Weights of a small transformer language model.
Training: a variant of Adam for these matrices, 319M tokens.
Each number is 200 + 20 x the weight over its row's rms, rounded and kept within 0 to 999. Layers, rows and columns count from 0. The size before them is the row's rms in percent of the matrix's.

# layer 15 attention output, 224x448, rms 0.0635, rows 0-108, columns 64-127
092,228,187,197,200,215,189,184,199,185,149,163,201,157,212,196,206,218,192,182,185,181,236,170,177,191,205,204,220,205,205,250,268,201,177,194,209,230,212,192,223,221,223,217,245,189,189,199,183,167,163,204,177,230,194,212,163,224,192,196,219,196,184,210,185
108,219,201,191,202,202,210,194,209,183,186,183,211,197,194,198,226,206,219,202,215,202,185,179,195,182,202,186,197,206,203,196,209,259,153,175,188,182,176,166,225,203,191,158,239,191,189,180,222,216,237,242,254,176,197,178,185,212,186,185,168,203,159,237,223
083,194,211,234,208,213,182,202,173,190,194,200,197,190,202,204,184,205,197,173,191,201,190,244,177,220,190,205,176,230,196,156,193,220,226,161,208,225,183,203,198,222,215,214,188,181,193,210,213,208,200,228,205,166,213,208,190,217,184,180,194,202,189,200,209
114,228,197,194,174,219,211,189,223,215,202,206,200,183,179,200,197,189,200,187,206,179,198,221,214,191,215,195,202,204,225,197,187,214,219,209,208,215,228,165,229,201,165,212,227,185,238,212,222,208,165,150,156,225,167,246,220,180,209,156,209,160,185,203,206
091,197,176,191,226,199,231,168,194,193,195,191,181,218,202,220,181,216,214,235,192,218,197,183,199,251,202,205,202,201,203,220,238,169,177,194,195,163,193,185,202,230,188,192,198,231,214,236,192,168,213,214,215,224,213,186,180,197,210,216,181,195,197,238,247
098,186,194,178,201,178,219,208,203,197,199,181,218,204,191,206,200,204,228,212,175,220,219,202,176,210,210,230,204,179,205,197,225,163,209,205,242,248,235,252,207,192,190,210,174,164,198,204,209,195,151,187,175,178,195,207,189,199,221,199,253,202,201,183,169
097,189,207,178,207,203,190,215,208,198,184,190,212,195,182,192,198,224,201,213,201,197,202,190,200,179,203,201,183,183,195,215,193,186,189,208,172,165,214,178,219,202,221,193,209,248,186,179,215,253,170,224,174,243,205,188,212,198,218,201,211,222,200,200,214
106,189,199,195,199,199,186,194,220,175,204,226,201,195,222,208,192,215,195,217,195,220,225,190,201,239,247,215,178,178,195,205,222,157,205,201,190,181,185,193,197,195,208,188,199,221,205,191,215,242,181,226,169,233,223,165,202,200,226,240,226,196,221,212,221
099,209,188,211,198,224,227,166,179,190,231,228,174,201,178,219,211,221,220,178,204,211,211,223,200,216,183,201,197,208,202,197,194,187,228,186,210,208,196,209,157,181,212,214,153,193,195,230,186,216,199,160,181,207,181,199,189,197,206,184,186,189,195,186,202
106,188,182,202,171,201,165,191,202,199,213,200,170,187,197,210,193,169,191,180,207,200,223,205,202,209,203,220,222,238,198,192,159,172,198,193,181,207,238,217,209,202,201,177,156,193,162,176,221,163,183,187,214,219,226,189,194,209,192,227,196,214,199,184,189
122,189,196,216,202,209,219,203,194,184,200,196,200,187,200,223,189,191,201,198,210,193,200,190,208,209,161,187,197,218,191,206,208,194,216,132,205,228,202,236,183,173,243,203,175,243,164,179,205,216,242,231,259,226,204,204,205,230,214,196,179,217,242,168,216
103,195,174,183,190,196,183,186,224,212,237,230,209,206,198,206,196,199,205,219,225,195,188,201,222,221,197,216,196,216,203,187,196,189,191,181,214,186,221,162,213,227,183,199,208,207,238,189,166,216,157,204,199,248,225,237,160,191,204,232,222,153,189,209,215
083,218,161,210,186,193,209,184,205,190,198,212,207,181,197,220,212,197,183,193,204,182,231,194,207,198,174,192,217,201,184,205,216,166,190,176,200,171,232,180,212,206,220,184,218,202,189,225,215,215,183,206,215,249,211,186,208,184,175,196,216,226,179,191,200
091,202,187,199,254,187,219,211,189,195,183,178,205,190,207,206,195,191,199,158,210,207,203,177,172,175,216,215,220,189,197,210,204,169,225,210,227,226,224,203,173,183,236,204,223,173,157,248,222,212,181,176,160,219,204,216,168,188,209,194,208,216,209,193,181
098,193,214,199,176,213,214,218,204,219,199,226,191,225,184,195,217,216,222,196,193,227,178,195,218,206,203,224,205,187,206,168,192,222,220,225,232,237,195,182,188,227,184,219,189,192,212,236,226,220,191,209,201,190,200,193,185,187,223,236,198,193,172,218,215
080,207,214,198,179,215,224,227,214,189,198,211,195,197,234,193,204,208,229,207,203,233,223,216,171,199,214,176,203,218,218,194,198,186,205,240,213,172,210,203,173,188,200,212,184,217,224,217,172,176,215,170,201,199,177,172,189,198,194,209,211,233,200,187,205
112,217,185,216,193,226,218,216,221,189,164,155,208,162,193,197,191,213,196,171,207,183,196,215,205,187,199,180,211,203,187,219,184,170,193,202,215,248,239,228,211,194,190,173,185,188,174,185,246,191,214,179,187,201,194,216,209,201,233,167,195,216,217,210,204
093,208,187,212,163,202,203,195,232,216,197,181,236,193,170,186,191,209,197,178,200,202,208,204,186,179,219,194,194,218,193,223,177,184,144,190,167,178,227,182,200,206,193,171,210,210,183,226,175,195,182,184,190,235,223,201,202,166,216,190,208,226,218,172,209
084,182,212,190,184,205,219,206,210,213,217,207,182,223,189,204,199,175,224,249,199,189,183,206,199,213,196,198,207,190,220,184,214,195,203,243,212,225,210,183,204,186,181,181,183,216,211,161,177,177,229,192,214,195,208,184,224,193,182,204,215,214,234,198,187
083,188,187,230,185,195,183,191,202,200,214,182,196,191,194,215,226,198,207,236,212,208,174,190,217,214,217,192,221,211,216,200,210,213,178,184,208,235,177,193,187,186,202,189,218,205,210,218,213,205,203,187,236,191,180,178,160,203,179,179,196,218,181,222,210
095,221,227,195,217,212,198,192,227,202,169,179,211,184,214,180,225,192,167,194,212,178,225,192,205,196,198,178,199,168,202,195,223,211,234,204,188,222,204,198,221,190,180,192,241,192,222,181,195,206,187,214,186,192,177,220,228,208,204,204,191,188,220,209,175
112,210,187,202,190,198,195,214,200,215,195,209,187,184,211,208,210,213,188,201,201,201,209,215,204,197,189,179,222,216,184,197,196,179,173,181,186,161,206,241,208,225,226,171,210,201,159,209,208,171,177,178,193,236,277,223,162,190,228,206,175,184,169,201,216
087,154,217,211,200,197,178,196,197,187,193,198,194,196,210,178,218,173,190,230,174,241,236,177,204,194,214,239,167,171,198,217,204,150,197,200,209,183,201,205,194,212,193,187,163,193,214,229,213,200,167,204,197,192,202,152,194,200,214,194,207,214,189,210,216
101,209,202,198,201,197,188,204,187,225,218,225,190,255,198,198,209,186,178,217,205,209,170,202,212,210,199,181,204,207,191,165,176,219,168,208,212,166,169,212,228,241,178,227,222,227,222,230,168,159,187,222,221,224,211,230,190,176,210,192,200,157,181,201,208
143,201,199,199,198,200,214,227,197,208,202,202,193,168,193,208,200,196,194,202,205,174,204,218,203,187,184,190,194,201,211,206,182,214,252,186,236,230,186,193,139,196,242,205,196,185,173,237,219,278,191,212,174,207,217,190,173,192,245,199,169,203,175,193,258
098,210,210,190,227,208,216,200,188,213,185,178,202,199,183,196,230,224,190,180,195,199,199,196,196,182,210,208,208,170,201,224,211,229,220,273,189,245,174,205,198,203,207,222,214,199,175,224,205,191,213,200,182,177,200,211,195,178,224,172,199,241,229,216,169
109,199,208,203,228,187,209,211,215,192,216,190,223,174,213,203,213,191,198,221,199,182,189,186,213,189,196,188,197,170,199,214,200,180,203,193,181,211,194,191,226,193,231,178,214,215,173,146,211,219,224,186,222,211,207,212,233,206,233,221,177,212,266,167,187
092,181,200,204,230,203,204,174,198,182,232,235,201,236,200,250,195,212,201,210,162,182,192,183,210,225,184,225,211,208,186,200,187,189,201,165,191,183,183,212,196,214,224,214,222,194,203,230,193,172,207,200,220,205,223,226,140,216,203,217,189,170,218,233,205
113,189,204,212,199,196,199,209,186,194,181,217,221,223,210,215,182,193,210,227,213,238,186,196,219,205,222,205,208,196,201,186,239,154,238,168,205,170,215,183,172,176,186,208,217,206,218,196,186,202,229,121,211,221,170,235,203,198,179,226,214,176,220,178,207
097,196,207,186,191,218,172,206,207,180,191,187,195,182,178,195,188,189,210,218,201,197,236,202,203,189,236,202,213,204,181,221,205,197,199,258,205,217,218,205,257,225,191,241,192,199,190,165,235,174,187,226,186,194,216,242,252,210,198,244,204,226,183,209,161
078,193,200,155,213,225,205,190,158,211,198,187,183,209,205,205,178,179,209,209,204,208,188,192,193,210,203,242,199,196,198,228,228,211,204,184,194,186,198,181,193,181,186,160,203,196,212,208,216,226,195,193,216,192,174,185,212,190,168,179,205,208,167,200,183
123,203,196,200,180,216,200,224,230,223,192,214,204,188,203,185,218,192,194,217,203,203,207,190,214,180,200,188,180,202,197,221,193,183,199,137,223,203,239,186,206,224,203,185,182,148,226,265,221,205,148,197,181,239,182,194,158,197,191,168,206,164,138,198,201
102,191,235,198,183,225,228,185,225,200,190,221,188,212,203,180,188,192,209,217,199,198,225,178,187,191,241,195,206,193,208,206,241,185,152,179,186,190,174,245,219,222,164,184,173,178,222,187,183,148,174,220,213,174,217,158,189,216,208,180,232,183,191,208,190
091,174,218,204,210,178,195,176,205,196,207,215,190,238,221,214,167,236,200,185,206,238,170,198,209,225,187,226,190,210,211,193,192,204,187,139,190,188,179,155,199,183,231,203,224,220,237,210,189,238,185,175,175,182,163,195,162,217,181,174,215,179,181,175,176
087,198,176,196,168,214,166,218,208,177,180,208,203,200,203,213,207,208,193,225,207,200,194,206,225,192,202,177,198,193,187,214,204,248,185,190,192,196,187,195,203,217,197,179,212,199,171,188,180,179,203,246,215,206,218,202,188,239,196,207,170,205,155,204,209
088,195,206,217,188,211,203,190,198,204,195,203,171,213,218,187,196,228,192,175,219,205,189,195,199,215,180,188,242,194,197,178,172,243,198,176,212,228,169,215,213,199,187,206,220,231,195,190,157,186,215,208,203,204,198,214,183,210,208,159,209,181,197,175,207
089,215,219,218,189,175,180,209,197,194,194,201,190,182,199,218,209,175,212,192,201,193,187,220,187,204,215,206,197,184,222,195,194,184,184,164,187,223,207,190,232,191,203,198,216,157,182,193,216,180,185,150,190,181,180,221,170,205,218,197,228,209,196,185,162
085,209,202,186,215,203,207,183,202,176,224,216,189,220,215,205,229,235,208,216,213,190,192,206,212,179,207,213,176,174,199,185,204,215,197,236,194,179,212,190,234,225,179,219,236,177,236,195,221,208,193,242,215,178,188,213,206,199,194,204,190,190,161,255,176
119,204,203,236,194,213,202,205,213,173,205,222,202,195,220,209,186,197,218,211,220,205,160,196,198,209,185,191,192,199,186,182,197,206,224,196,199,218,176,195,186,183,209,244,189,233,213,199,165,206,246,180,224,180,169,209,227,212,213,196,179,215,238,165,210
102,192,211,192,172,234,208,222,193,218,214,203,176,195,214,169,182,190,211,201,201,224,194,232,193,219,210,195,203,181,196,189,227,191,216,215,220,201,198,207,185,218,205,231,158,216,204,183,167,189,162,216,186,234,233,230,196,236,204,239,240,151,218,180,211
102,222,182,198,219,209,201,175,210,200,192,209,207,175,213,202,223,195,186,178,189,190,182,204,206,202,201,197,242,227,190,200,161,180,212,188,178,213,184,158,199,210,211,197,215,205,208,211,189,214,192,137,158,265,181,210,207,170,209,189,207,193,246,163,208
077,221,186,206,193,211,192,191,212,183,170,228,185,169,178,210,200,188,196,197,206,180,190,196,192,194,186,182,190,205,197,213,204,231,215,170,196,154,175,182,159,222,196,184,217,216,229,201,183,222,238,212,215,206,201,188,216,192,177,187,157,209,201,211,226
076,207,182,184,196,206,179,184,210,215,204,217,166,202,210,210,177,217,165,203,186,173,205,213,177,216,207,198,205,189,212,183,175,219,196,190,214,210,201,185,190,188,181,180,146,210,209,192,193,210,204,203,217,190,193,223,202,203,176,182,228,185,208,183,205
108,210,180,194,208,189,195,187,217,197,212,185,206,198,179,191,184,194,175,186,188,197,188,210,179,216,192,227,218,228,197,191,152,195,184,239,182,196,231,188,177,226,211,185,190,213,200,225,192,195,204,208,171,226,228,199,209,167,249,240,176,229,243,196,238
116,197,222,212,194,197,208,211,180,207,220,204,182,196,220,197,217,206,190,205,197,212,214,161,202,201,216,196,195,201,202,208,203,179,125,148,206,197,199,224,224,204,192,154,194,175,159,188,213,223,167,203,208,155,213,142,170,180,173,160,239,221,176,177,190
106,241,204,199,215,216,198,218,189,196,193,157,242,192,150,187,243,235,171,198,183,181,209,207,192,185,183,157,207,204,191,227,191,228,191,214,230,213,206,176,185,194,179,219,247,204,214,230,199,214,197,190,198,226,203,232,193,156,205,167,163,186,181,216,232
094,193,174,245,183,183,183,223,179,198,205,217,173,209,179,209,163,189,203,219,199,220,215,187,174,218,192,207,195,177,201,181,189,182,201,183,217,149,211,227,177,180,209,184,156,225,188,204,184,221,191,180,227,200,195,216,223,215,199,191,191,210,200,169,193
103,222,197,170,221,216,203,227,200,198,175,166,203,170,221,164,230,189,187,206,197,182,246,198,187,179,207,190,215,210,204,224,224,201,207,224,236,220,155,220,224,187,183,234,201,206,190,213,238,217,195,184,189,214,205,210,224,197,246,206,185,206,183,173,204
081,220,220,218,208,188,220,209,212,185,182,184,216,188,201,230,197,192,180,162,191,176,176,221,185,181,142,179,211,228,197,194,195,230,202,164,184,180,195,183,179,208,204,168,234,198,217,205,167,217,209,186,197,261,209,206,208,198,177,164,190,204,206,202,228
092,226,198,218,217,209,197,205,226,190,196,176,205,206,225,180,215,190,176,201,203,221,195,182,201,199,200,175,225,208,191,212,195,230,185,209,192,194,205,188,215,202,185,220,219,227,257,216,169,193,227,204,217,240,186,205,193,197,179,165,189,172,188,204,210
090,198,194,182,193,199,167,201,200,185,208,208,212,180,209,202,211,180,201,197,212,207,236,221,198,185,222,241,200,217,181,184,211,158,175,193,225,168,204,206,226,188,160,168,175,218,172,193,200,212,192,195,213,186,198,209,204,202,201,205,192,179,197,209,214
100,229,209,190,203,179,207,186,193,234,190,193,175,214,200,184,181,197,197,191,222,209,172,222,220,195,200,191,187,196,196,186,219,209,159,206,192,156,189,212,212,232,181,232,195,224,209,232,154,180,169,193,206,200,204,202,211,164,209,172,183,187,203,161,235
092,218,207,225,202,194,220,178,195,203,166,236,202,191,206,218,184,184,187,185,194,204,176,206,200,214,163,168,186,190,203,180,221,168,207,198,197,180,197,240,180,214,216,219,199,215,197,194,184,158,199,200,191,193,186,194,207,219,188,192,215,213,243,169,189
078,190,208,199,199,219,226,237,184,211,227,202,202,221,167,231,186,178,196,220,222,188,188,203,177,188,189,203,180,187,219,219,221,217,218,225,225,207,193,193,176,201,219,211,199,192,207,215,235,231,198,239,204,224,208,212,236,200,208,213,188,206,173,204,226
097,183,206,189,204,183,172,211,180,199,202,205,208,202,209,215,202,212,219,196,190,229,223,191,195,181,241,198,196,173,178,239,211,185,199,174,175,166,181,192,201,208,190,188,191,180,224,190,188,202,177,214,184,202,200,175,203,221,165,201,206,206,172,197,180
098,218,203,213,185,210,205,209,213,200,188,197,199,188,221,180,196,194,203,199,206,201,187,208,202,199,229,214,214,179,206,185,198,188,161,190,176,241,175,222,252,208,163,207,188,208,204,182,176,161,185,167,210,182,201,200,217,192,226,180,222,209,245,146,212
105,175,207,190,215,197,190,211,214,212,192,172,208,220,187,190,200,199,204,204,190,175,234,192,184,212,201,179,210,199,204,232,191,159,178,188,217,184,236,187,221,179,216,191,195,190,181,221,234,147,167,230,206,247,215,233,182,238,180,228,218,180,172,225,149
110,188,200,219,209,175,173,192,181,192,197,212,195,227,188,229,171,210,244,211,201,216,168,201,216,230,188,207,198,179,201,177,202,231,201,209,218,227,163,198,239,206,210,239,238,235,186,193,172,181,219,164,227,179,191,265,200,203,227,215,204,188,200,202,200
108,215,180,204,245,197,195,200,182,186,157,184,215,207,194,204,210,215,208,194,210,202,199,169,201,178,217,205,232,194,191,257,235,188,226,192,197,194,184,196,234,200,180,224,245,219,221,210,218,178,198,170,175,206,162,235,231,194,238,173,167,177,179,174,204
093,187,220,214,184,177,159,228,202,186,230,213,206,212,244,216,228,185,175,202,174,218,203,178,230,218,188,221,195,206,206,210,178,205,203,151,194,218,191,199,229,204,212,184,226,167,194,170,241,209,219,201,184,196,192,200,174,230,199,217,163,190,186,231,192
149,233,226,206,207,191,222,180,209,181,222,188,168,196,170,187,220,207,214,186,223,195,162,230,186,195,188,197,174,196,194,183,205,225,191,229,243,224,184,204,204,176,185,219,141,221,211,194,199,202,218,213,225,181,174,202,211,215,174,184,219,176,177,167,198
117,228,209,211,197,198,205,210,187,224,248,217,195,231,162,213,174,208,188,209,221,230,167,208,220,202,212,204,217,201,222,152,186,263,187,232,232,194,174,222,206,201,163,190,220,213,208,168,195,223,201,196,252,171,218,226,190,178,205,235,236,165,187,232,226
096,207,186,221,199,167,233,230,164,228,237,234,211,227,206,203,181,183,191,190,205,192,167,207,237,212,187,189,182,172,212,158,210,230,187,219,192,181,200,167,208,185,201,195,204,214,210,170,186,229,174,180,213,182,164,224,238,198,193,211,217,218,207,151,179
100,237,172,175,182,201,223,196,232,220,201,189,207,212,227,210,209,201,167,191,203,186,202,204,195,182,196,182,208,222,211,187,172,191,169,196,194,191,238,156,204,209,177,209,191,211,255,217,187,216,190,195,152,250,178,205,217,178,210,200,197,209,207,179,205
092,196,229,232,171,196,200,209,192,220,230,233,182,216,210,197,198,154,195,202,209,187,154,224,218,195,148,172,203,220,202,173,163,231,215,212,166,166,211,212,160,204,213,196,206,171,216,186,177,198,193,188,213,203,218,209,198,178,202,175,177,193,196,182,237
111,214,178,194,215,183,193,185,228,177,181,202,209,209,200,194,193,212,217,208,195,214,192,162,175,193,188,184,210,176,201,215,219,180,213,177,221,187,210,175,227,199,239,215,238,218,200,254,208,183,183,197,194,250,165,239,151,226,240,209,193,170,207,207,178
102,200,206,198,197,205,210,224,227,216,225,200,195,203,180,168,201,186,174,204,194,184,197,217,200,202,163,177,205,187,208,191,175,244,190,221,217,191,175,186,206,202,209,189,209,224,214,202,231,229,207,227,189,216,235,196,195,193,258,208,160,189,205,212,235
084,224,218,185,227,208,203,218,209,181,162,152,218,185,198,177,215,208,185,190,201,198,241,184,200,190,202,183,217,203,188,221,213,177,246,200,223,223,217,234,216,191,209,231,190,217,169,228,211,189,179,199,168,223,189,232,192,227,228,198,179,187,223,195,198
114,229,211,238,187,206,226,221,173,212,216,210,199,232,192,224,195,197,192,179,212,217,201,235,192,202,170,163,207,202,226,170,193,203,213,234,187,196,205,244,195,187,208,196,229,195,153,183,178,208,198,136,220,194,222,258,215,173,195,216,236,209,230,179,163
111,219,195,179,192,208,211,199,217,203,195,187,206,192,162,189,218,184,197,211,191,156,217,214,177,165,227,192,185,167,193,206,212,206,210,228,175,197,225,191,217,224,221,207,184,150,177,165,223,159,166,239,185,223,223,240,211,223,192,245,200,187,179,221,179
090,200,195,190,190,202,191,203,215,182,162,176,223,186,210,201,201,223,229,194,203,188,243,174,185,187,203,194,208,190,217,222,236,145,162,168,206,196,244,248,228,207,187,182,185,193,193,224,196,135,179,176,208,225,208,183,169,215,201,189,212,191,220,193,184
090,216,195,201,202,192,198,198,201,196,202,193,226,217,184,200,229,213,180,201,184,213,194,190,195,216,180,189,195,192,199,175,192,200,182,238,203,197,226,184,208,181,157,174,241,219,260,210,183,204,217,185,226,195,192,227,216,159,189,208,210,206,196,234,215
089,185,206,177,211,220,199,212,174,200,196,217,190,216,191,196,193,193,217,204,187,208,217,177,218,234,201,205,181,219,197,200,206,172,203,218,224,223,163,199,202,191,224,207,201,207,189,222,211,214,204,180,221,181,183,219,200,201,232,239,181,198,172,199,179
089,217,202,223,220,203,198,233,176,156,205,190,214,222,175,213,216,222,192,204,213,216,209,202,199,200,200,215,213,195,217,214,212,177,155,172,243,211,215,197,251,192,196,195,205,211,158,262,237,222,161,201,210,200,188,205,192,196,201,188,199,216,146,190,186
100,186,202,192,194,200,207,188,209,218,215,218,228,190,174,180,199,173,208,179,187,203,187,202,188,163,217,207,188,187,207,206,207,179,215,211,208,169,229,180,185,226,218,202,170,150,200,240,215,202,170,182,199,202,199,192,223,178,216,205,181,204,177,187,206
094,185,184,175,198,210,199,208,196,193,190,179,198,210,201,190,220,221,206,220,160,166,221,178,193,218,195,176,199,153,186,211,224,218,182,196,222,203,196,207,220,225,190,210,189,206,174,175,205,174,190,257,220,200,220,196,196,230,216,215,219,197,182,190,202
097,214,189,217,155,201,178,193,189,211,196,206,183,230,205,214,201,216,193,211,195,201,211,223,201,200,191,204,186,234,212,175,211,169,207,200,175,195,206,208,156,195,166,181,185,188,189,171,199,232,210,205,202,173,224,193,238,189,177,216,222,216,211,183,231
083,218,215,184,197,208,173,181,204,242,232,212,200,230,187,203,231,201,165,177,197,229,195,219,205,224,188,205,214,227,206,180,165,223,219,199,194,195,188,189,194,181,157,187,216,175,231,197,176,223,215,171,182,200,200,224,216,185,179,188,196,175,194,200,205
089,202,223,192,181,206,198,234,225,191,201,194,223,209,199,217,210,182,210,211,197,216,218,180,214,188,233,224,190,184,218,224,224,178,184,191,209,183,190,213,187,180,159,176,185,198,232,203,231,207,205,194,176,164,206,174,193,200,214,173,187,180,166,233,225
093,226,181,185,186,223,192,184,204,224,225,175,201,210,200,198,206,189,194,206,202,190,180,213,202,226,194,185,214,215,200,191,168,179,214,179,195,250,172,206,210,204,179,174,203,195,216,224,224,223,197,182,186,224,168,170,193,184,240,179,165,169,202,190,219
104,197,223,229,186,203,202,196,195,202,234,225,196,236,171,209,167,194,204,217,216,190,163,218,245,213,200,205,206,206,227,191,170,209,223,211,172,211,185,215,185,213,179,185,227,179,179,199,202,186,187,156,233,178,222,212,166,169,221,222,183,205,213,242,207
112,159,188,222,197,226,196,227,200,222,234,230,212,219,192,200,200,172,199,179,211,194,176,215,196,222,162,202,196,242,198,179,136,201,211,181,169,197,184,184,204,228,217,183,162,167,185,236,217,186,190,208,205,202,206,174,170,201,201,192,118,200,171,205,194
114,248,182,225,189,214,211,192,199,232,230,227,186,217,170,198,226,215,194,176,251,216,159,217,206,187,197,202,231,192,186,173,171,233,141,214,204,222,204,214,238,250,152,234,184,191,213,192,196,171,162,187,229,141,213,209,196,181,186,165,205,162,150,194,206
103,179,190,190,163,213,221,203,219,207,220,209,209,201,192,173,215,201,198,234,188,209,205,187,184,202,226,219,197,206,228,225,177,222,169,201,183,185,194,193,172,215,178,148,176,206,211,213,185,185,234,226,247,198,236,162,170,223,192,221,183,212,199,233,229
093,144,205,178,166,206,209,186,224,205,215,209,185,215,171,184,166,201,198,207,196,190,202,198,211,254,175,209,187,235,226,205,166,225,219,173,202,221,182,205,198,180,198,184,202,180,212,185,206,201,227,188,224,171,184,189,144,220,193,214,190,197,209,246,178
100,183,212,224,219,186,190,189,206,158,209,208,202,216,223,195,187,227,199,214,179,225,190,192,206,229,205,242,202,204,197,186,195,193,219,223,175,199,193,203,212,199,192,191,196,215,204,196,236,163,186,190,197,187,208,177,167,223,228,247,215,192,233,228,185
103,194,195,197,231,199,219,175,212,163,169,177,205,190,206,197,203,217,207,221,189,212,218,186,191,198,236,219,211,188,207,212,263,165,202,209,228,183,202,221,224,211,196,221,174,200,222,222,245,147,219,218,231,193,183,186,203,241,219,215,136,177,165,240,206
087,198,211,211,199,201,199,197,205,219,214,188,219,194,215,191,202,188,202,215,175,211,225,201,203,201,206,204,196,199,211,205,227,168,227,228,163,192,214,199,182,227,186,212,176,199,225,172,194,196,211,187,169,227,207,166,240,181,200,236,182,203,226,195,196
120,206,202,235,200,184,210,196,196,223,192,193,189,193,198,185,194,216,176,192,195,177,187,223,181,206,156,167,219,212,190,171,178,211,202,230,169,198,192,222,163,241,211,235,189,221,214,207,147,153,209,191,189,232,230,234,202,190,188,179,209,200,231,174,198
097,201,215,171,204,213,213,181,202,174,193,202,204,179,197,196,207,229,225,218,176,213,204,177,209,185,217,220,208,185,226,212,256,187,201,233,210,181,213,223,197,200,165,192,226,229,199,219,205,184,210,158,224,176,198,169,197,174,215,217,205,223,224,237,207
116,201,201,203,219,182,196,191,181,199,222,198,193,181,192,222,194,206,191,182,203,211,193,214,214,208,195,214,208,184,201,189,196,178,179,230,168,214,210,191,220,196,226,177,222,179,145,218,199,229,171,159,173,170,220,179,170,146,223,208,242,259,236,168,176
094,170,206,199,227,192,169,208,154,175,184,197,202,177,236,206,206,201,203,210,202,224,211,175,209,188,215,236,178,187,187,203,227,213,229,211,224,183,192,204,175,180,185,223,216,202,234,246,199,209,187,202,176,188,194,151,181,222,180,183,209,185,171,231,193
092,217,204,223,194,217,199,182,211,210,188,201,202,195,243,215,174,191,196,186,208,205,201,195,226,185,200,207,192,202,208,213,194,195,225,222,181,225,220,166,190,195,213,227,188,200,219,152,182,188,221,214,167,230,180,198,263,240,169,224,210,209,233,166,170
101,224,166,187,184,232,211,208,231,218,207,188,203,190,180,196,215,181,195,196,185,184,207,215,195,169,170,192,197,245,203,192,181,209,232,210,177,212,213,152,185,170,206,186,208,176,240,193,231,233,207,209,191,230,185,192,236,175,177,221,144,227,180,219,221
106,208,203,185,207,188,191,211,180,214,192,190,194,212,195,204,218,193,209,172,175,197,251,196,181,195,231,215,215,210,188,239,209,180,182,208,199,218,217,201,216,161,182,197,198,167,175,173,216,205,175,159,175,160,198,218,207,182,154,180,234,209,193,188,155
103,211,194,203,186,208,167,175,222,210,205,215,208,181,217,174,207,201,193,193,185,224,174,210,205,202,214,226,218,214,207,184,158,242,174,195,170,237,183,180,233,212,170,195,215,186,234,192,171,203,172,164,186,193,204,216,147,178,186,197,238,211,214,184,190
105,227,180,185,192,210,222,211,190,229,198,177,188,191,202,166,196,213,202,204,190,181,209,190,196,203,179,184,179,197,191,202,203,192,193,185,214,216,211,198,208,188,249,215,200,229,182,226,195,226,200,216,178,267,203,229,189,225,239,209,230,198,228,144,208
089,188,218,203,212,173,207,212,199,185,186,209,207,202,196,224,174,202,199,193,191,224,193,185,210,222,217,238,181,191,212,203,213,187,182,199,182,177,203,204,196,229,187,189,218,183,220,199,209,198,171,167,180,192,218,192,184,179,190,214,236,189,191,215,179
118,185,228,220,190,208,179,187,175,182,209,225,179,208,197,203,191,202,211,207,194,207,180,196,221,222,197,227,194,187,198,182,230,239,162,192,191,172,144,235,217,230,181,214,218,191,178,221,196,182,204,199,256,138,204,181,179,190,204,188,169,196,182,188,221
101,219,213,209,187,193,202,209,206,207,230,221,195,189,182,201,210,188,184,180,200,189,194,231,198,199,164,204,203,223,188,174,143,218,183,176,196,201,197,191,207,195,198,178,223,182,191,213,218,247,200,130,196,207,228,195,166,139,233,219,174,211,181,213,217
118,221,200,215,193,227,202,191,215,189,220,220,186,226,169,191,201,203,208,200,212,192,133,233,220,215,173,188,212,182,188,174,159,250,220,197,197,249,170,205,238,237,205,242,184,169,190,189,223,178,157,251,174,192,181,214,190,211,213,202,206,181,177,166,186
091,214,219,200,196,181,203,209,205,205,219,207,193,226,200,224,201,203,208,211,208,191,196,194,224,229,198,203,194,198,205,203,201,223,191,178,187,184,166,163,186,206,187,207,240,183,227,189,206,224,177,212,218,209,181,186,196,186,201,192,194,173,163,215,227
097,202,191,181,196,201,210,198,187,201,178,194,180,176,209,190,221,205,187,197,198,210,248,190,189,184,231,205,183,200,209,231,217,151,216,191,197,206,200,219,183,207,216,217,145,196,220,196,229,220,197,193,175,181,163,169,217,204,204,189,171,194,196,168,197
086,178,197,184,187,196,219,216,210,192,208,179,234,222,194,194,201,238,183,216,205,203,209,187,162,220,211,194,187,225,217,213,210,182,175,219,184,162,193,215,216,194,216,177,203,246,186,194,202,200,218,226,211,206,195,181,216,223,182,226,200,221,229,208,172
101,173,192,194,210,180,192,212,169,197,228,218,221,207,201,211,170,213,201,199,211,220,209,209,181,203,234,241,172,183,218,210,223,158,201,144,217,185,224,183,197,192,230,198,203,218,178,211,190,218,177,205,232,209,186,185,184,219,160,244,226,161,193,239,196
096,199,198,199,201,213,234,197,204,173,180,190,184,202,203,189,204,225,198,170,212,182,220,192,183,213,205,169,222,213,211,242,194,204,186,195,240,230,195,185,195,172,200,207,229,222,178,203,194,225,214,200,229,196,181,203,158,202,183,170,217,220,172,211,190
087,199,183,206,196,218,202,205,198,198,195,161,215,190,167,227,201,212,250,210,199,201,217,220,207,198,203,173,182,197,200,217,212,201,224,251,216,217,189,166,196,188,230,235,223,228,207,194,216,195,205,236,220,210,171,204,212,195,171,229,190,243,167,229,181
093,228,187,203,199,205,184,211,182,195,151,183,205,173,207,201,192,194,195,205,200,188,219,204,205,183,196,205,184,202,196,202,251,200,175,179,218,185,211,214,202,216,156,210,225,206,215,208,202,209,200,202,224,227,194,212,227,183,198,166,201,177,174,201,237
107,204,202,194,186,197,220,201,211,183,208,213,204,229,216,210,218,202,214,215,194,210,211,205,201,212,230,208,194,190,225,191,177,162,222,183,231,245,175,230,222,190,173,204,199,197,204,212,237,188,186,190,186,184,202,188,178,214,236,219,215,161,206,201,213